Part of a small language model's weights.
Size: 8 layers, width 128, 2 heads of 64, vocabulary 2048, 1.98M parameters.
Architecture: learned positions, tied embeddings.
Training: a variant of Muon for these matrices, 122M tokens.
Each number is 500 + 25 x the weight over its row's rms, rounded and kept within 0 to 999. Layers, rows and columns count from 0. Numbers have three digits each. The size before them is the row's rms in percent of the matrix's.

# layer 5 MLP down, 128x512, rms 0.0378, rows 0-127, columns 384-415
100:496499511550557486492536491539510516531494494485547548503518468500523464458496487518517467492533
102:504471494509477477468485507499475474531488533523526492468530496515477462487487484504461547538462
092:510545482493489496502516512502544514455516524470499458511491446524516524519514502493519509566526
100:495494530515507546497472502509505503487496508501533495518466497519502490450509482485494503554489
102:464505502485470488515443515461505472464474532487529542569500491533497465468543489516503513519573
104:486511516501514509505535549502499517519481471499484482513499493512516547474488484512493482495480
103:497519501475478472496486532516533451491493585516487502489515497492490494481516501502508484542498
104:547467467513527496465556500501470505490515485473489527529557493490541496526494477518460524505496
103:557483517481542505497549497450463518520449490497487524539485504500522484492495489512532518511513
097:501466467508502479486421456545498501508489480573473487487473520551489479523504481504559494553471
095:534466491496498479552512493488496520473527464505520525501509447503462490527480511513451439530529
110:499461487519478530458484542536480475504492501493491534489518471534506515507524547512507580562495
098:535494491488480550480505530532509497512497509529471475510535472478520469528513523533525515501526
100:502479492477535471492490460491415520488489512508536476504463507495461513461495476501520479506511
095:545516512545508497485501499511509477495530472522502480445496512515502478520499511491473485484518
102:498474481507484484495524515502490507472525505504504473506544460549485548495459465478554497507465
104:514477491523471488489508532497496548455504504517477502518497499473502477562518500488508496481537
101:488524504492423489532532510501501459476472482491501484466459490491525471479519494478443536548483
098:506515517519540491480519443535497477473548507466520450510475517474526525475489462523504508494480
097:478497529525487483541493496481491490489496498526546482502469471511529532489474496509502494497509
096:465510484478517525494487516501477515515525534486477451506521501489469452468503484510486548500482
100:474502487510529504458513480505505509522505491485466493525524514518478499500489482466534490461483
102:469487456515540528487483495546482497526530528498531507513503531517530530522484505539475558509511
100:508513484486515472506526502495448519523520549514519530480512558509500531479512513489515455460480
095:502530529517544496512511501501440497515544543480532569491494493503484526518501504519500481535485
104:499500541485524503489526488519475508465499516483534508482503495486469473510519526465508462476481
099:511506456515475484498453492501494533529500503482530544470470505493447493445469538491491532492530
103:529499517497513471507485472467521503467494452553445460552547508475495561508473515504510513519476
103:504535521507496508542526476493514535495506536487509512529514499501475503484504495481465480507489
100:465546478511498477529464468508486478534496500447506446482509493491472481505532495491537483480491
099:521463506483521516465490468433495455478498517475516487518516473499494521520498479503504508458474
100:521505552492482499477501474516473502484499492535475479444492493446490503519509488471476539505485
095:486503507479458512541488486507468501513537519494484500522528513498504533466474514503512508506468
099:476491463491463506514488521487516497513503515518495489521482472480538515481471518508464454534506
097:520501492508481482484456505500502504527492459571505520530491496503491500535453539504500509528496
102:504504536517504528497498519503520499519500471495517450519527525507519493496490508521469484463515
126:577497501495473479480507500522534503574517483522483497471519488464463486536471529514488522500497
095:537460449478526498497494488536542490486482526470495498495495465492455498504478476494512445463525
098:511476506518497464481453481492525506567506457485481544512496543524537495459510514468568455510513
100:480494488517507545533474538509496510515484496539530481526491497465473473533465503509496498533527
100:482494490519479502528563536531506471481516501477540486469557480491485543505511519460498502495444
102:499546472499448502524547523511499525512453508466492483479496518530530484492488486532494534531514
099:450558483460536503542512521546450491509497475468526494495476490516517544494496462502503514497488
100:505498521520501514486492555504510516500556523523491472490484486508541542535490459490497500518540
098:523527493497513524497503520509494505509557518490491506488487532496492494530511493486505498490463
095:471539504506513521498497526494498493545485529500524483524470454508482475493496491454544522516474
100:507519483528537497477514531492531477511487462491556547443501504524506529464511466500504507489502
100:473476508486529469488517503487574512494550483474483473503532454471522524512528475529452495514506
099:502481464502492497499499501476481517467514493502503503455519536504525524527516489528466519463516
099:509496526493514477484469458480501514470490465476492521501487500514493525491503498483559455539520
097:506506475466530477475490517515436501516474532541474471557471503495473477532488492458495500532520
099:500507514524504470517501513513492511537507508486491454502490520493469486475504501516487507519485
103:505538514491499510516487498482480497505511486545482479486526518501479478477457521517482446493503
096:494470532517545477497546470490497482501486461525495493509463509543523497504507495496433530482503
097:523503514474486493489470500487554502478534517500463496493478544487491510495478509485458477451428
102:508491509515470459497469500508470515495510504542522472484511539502493489537494472506522472483522
102:505531484530460518474496491522505527490438498553457499499503508485462505460518551509501467518492
105:515504512485478519510527546492510492438491458476443499503490555456504488480480494527541474444503
098:526526527472479480512521502499495464515471520553509449505485547509515510502526527518529461485542
105:518477469505476516505491498478505478488474521478474515434480520515507525462497531528497523486517
098:465499527462523481490528451474537485487495488487513501554473517524485446479485498474498486503515
100:476475447473550494468516470481550507494492542544472497513503480480492511520508524518519535504479
102:516454489496513463532484469492519476492481521538491519483484519523483526511507499480536505507508
098:479482531508509487505438530530432536521485494477480563474521499552550469515535458470549564508526
099:512559480494503532463507459545511515531558465485537544540484500541536480464515463502503496486559
110:499481542478512517520483483559505537499525465462515500467497522540512522507534486528535527430488
096:535500495442528502516491475516470528514462471503488475495509519524530458510536499471563506472546
099:485502510479489510464512519498522536479494484536523479474483488460530515509506478500509507504506
103:537509491531515521487509485489536486514519469540482505455515524456484508479471552511510471464518
100:522496509481513498526507498526563506519487491468477489480496511472553527499522530504553462448476
104:517479529502506499537521495482569522528567512531483468486541510501506525487503495497531491525476
103:493510509520486519493514488505497510510511484528494528528500485514523550467502517530493560526431
097:495528471517463485497509499516532514502524512523504459498480468488513500540548479476458501497494
103:462497505516543521522470535542493531465486482468511503497458526485513449453470515508483503551486
100:490500492509467498493499482485506463476499503569508522520487478495505497496496491537481464504473
098:472495538504505495499465518498488530461463526482493491533501488540486458530455488484463501486474
100:493510497489490518507548494476481463483482426452452559480476543525483538435493486501520513483461
105:511455521455568492475481457483497493525432538518503492522514519476511456490476476493480497464433
100:498472489486491500506544524505479538472462523475509514475522537496480470464491486507430476558494
102:511513492571499486502485534484504513529455483503468529488510479437488490468534502515469496517512
100:521523462518515532496498515481485514491476497450502508538470498514534489530495516479522522517497
100:468516494534527534534535505448451476478478482519468458515501515513533523469516458527511496460506
095:520461526520518510509495494501473553516463495511472532491499524510532483490499509539459494497547
097:515525512529480486480525443524483492519496477498506445487477494509477522524472475480499513483511
100:488512473485511524483517562483482518538515505462490521483530479502511503499508514499485515420523
095:479514467523521468507505545470515496493518511508483493512533528488476476551489520503548526507528
098:469487527492443496494494499533512503473508519458486532473476460457493537458537527491496511509516
105:459507490524466548518451492494510517536541525478498564479504507471527511494493477497463558521494
101:527517490504482552481523504542516484524493539506526506504512471492480507520505523502510484535521
108:501463522481496474501495496533508491498507508493498515500519477505509530494527507478509491450526
098:460502493522522531537486514461499486519533528513537457466491478484520482510509489486470508502458
096:513505474552530532481501520546472570486504510571489460509519533519529509493473531480495476522501
103:499529514539513480500517450519525512476448482522535489499486487505499536550496534479494463513521
100:508494502483492506453518527537469524523488528496453531513520519497478510497500524488514441497503
102:502493511492489476522479518457473463495479505497516505552551478531512516494505476515476556517502
094:439506475507461546472506506442518460509494523488525525455524513481447495456459499485494533486479
102:496529494482511494521530491480523490456483559505521457501498529469536531547521536523478481474473
103:456526515476507501525502491538486498497499475506522482452444457515462466518492480488540479509489
094:487528468469507497527510510485511492483491469482499541453464508538446542498498487484489444511522
102:473517521462513529492503517478508475461495460493498508530461506494512505519523537527514466480523
104:558489534478530516478498525485518485500495518522514490516493455481506528504473494495441539518489
102:521493515483513520533473505478492495543476502524516466472553497483497496464519543530501491507477
091:490462496520506514552553542487527485555506523474510541519509549479456467537459489508517527442460
101:493499501525493474493514500494549497489488535521479524524556497468527481498518526492491484481500
096:509523494517457469526516496494503474526485532497444508495503472461495486488489496456493497487493
096:486480477471478471476497519505477489482541454482490534469490531516494479487505489504483507513502
104:560505490475457477484499477502482513503474502492523510531503520529539454500510465491566490470530
097:518491492478452470531511485502511508526514453486491531502513488465514501520530472490500505511504
104:486471485555518495492507481476529452477504483529536480510456512520492518531487515516482508502491
095:462477486486466473481465464521463476505539475484554527483525526500493533538487492489538504475497
094:491522484520506532527519508482511513488475452500528548484530533509485510462513501511490499518537
098:492562503489505501464471507522526484519472496515479503473494519497488484510543490489508478541476
102:508490525462485514517515531492471465456506534498453468493460495471524507501501489510471571517436
097:553501509492457470463464491473495539477513526490491459500489481494473477532471472500474454505518
101:500493510528449501536508515498488471512486500446542525521483463525511493507538487523472494496499
097:513481500502515475503512504496483501506506464473480486496492467507503509528521498508537507522497
097:481544535547532505464497469475489512503473477490524489438473470465490463513518518487502527473464
101:467496487477474483527502516432502495504516545481480548521524499525504504507505536492508507468509
098:524502460518477506497484506485465499503483497484501502506465472498490498519549482475510528514493
098:477516499513446480506487521505491545507518481483489503495508520517453536526495523504481500479534
104:481494492438515495501541440492546449472481458477511499507465466490506490508522572535488525519524
096:481504514528488493516521520508488469498530517541495462493517489514450472519481473518442454511518
100:481451527521539515524473470468484507466526525495548495536525533487484444502499475498482469487488
099:517468505464490499522521464496493503452526490470509470562513480528532506481516464479547502532531
098:491493484442554504468465523541525510480539480483511491551516479487531519505516513508500463515534
103:491524516464494538473499481497501489522483486451525516515496514500539486448506461476528484490455
104:495534498511512461513472487488496506492494482516504485496493505495484467507515553512499520471528
093:509457550495526492487499490533498515520502522496483523488488486521544450517489530515538484477465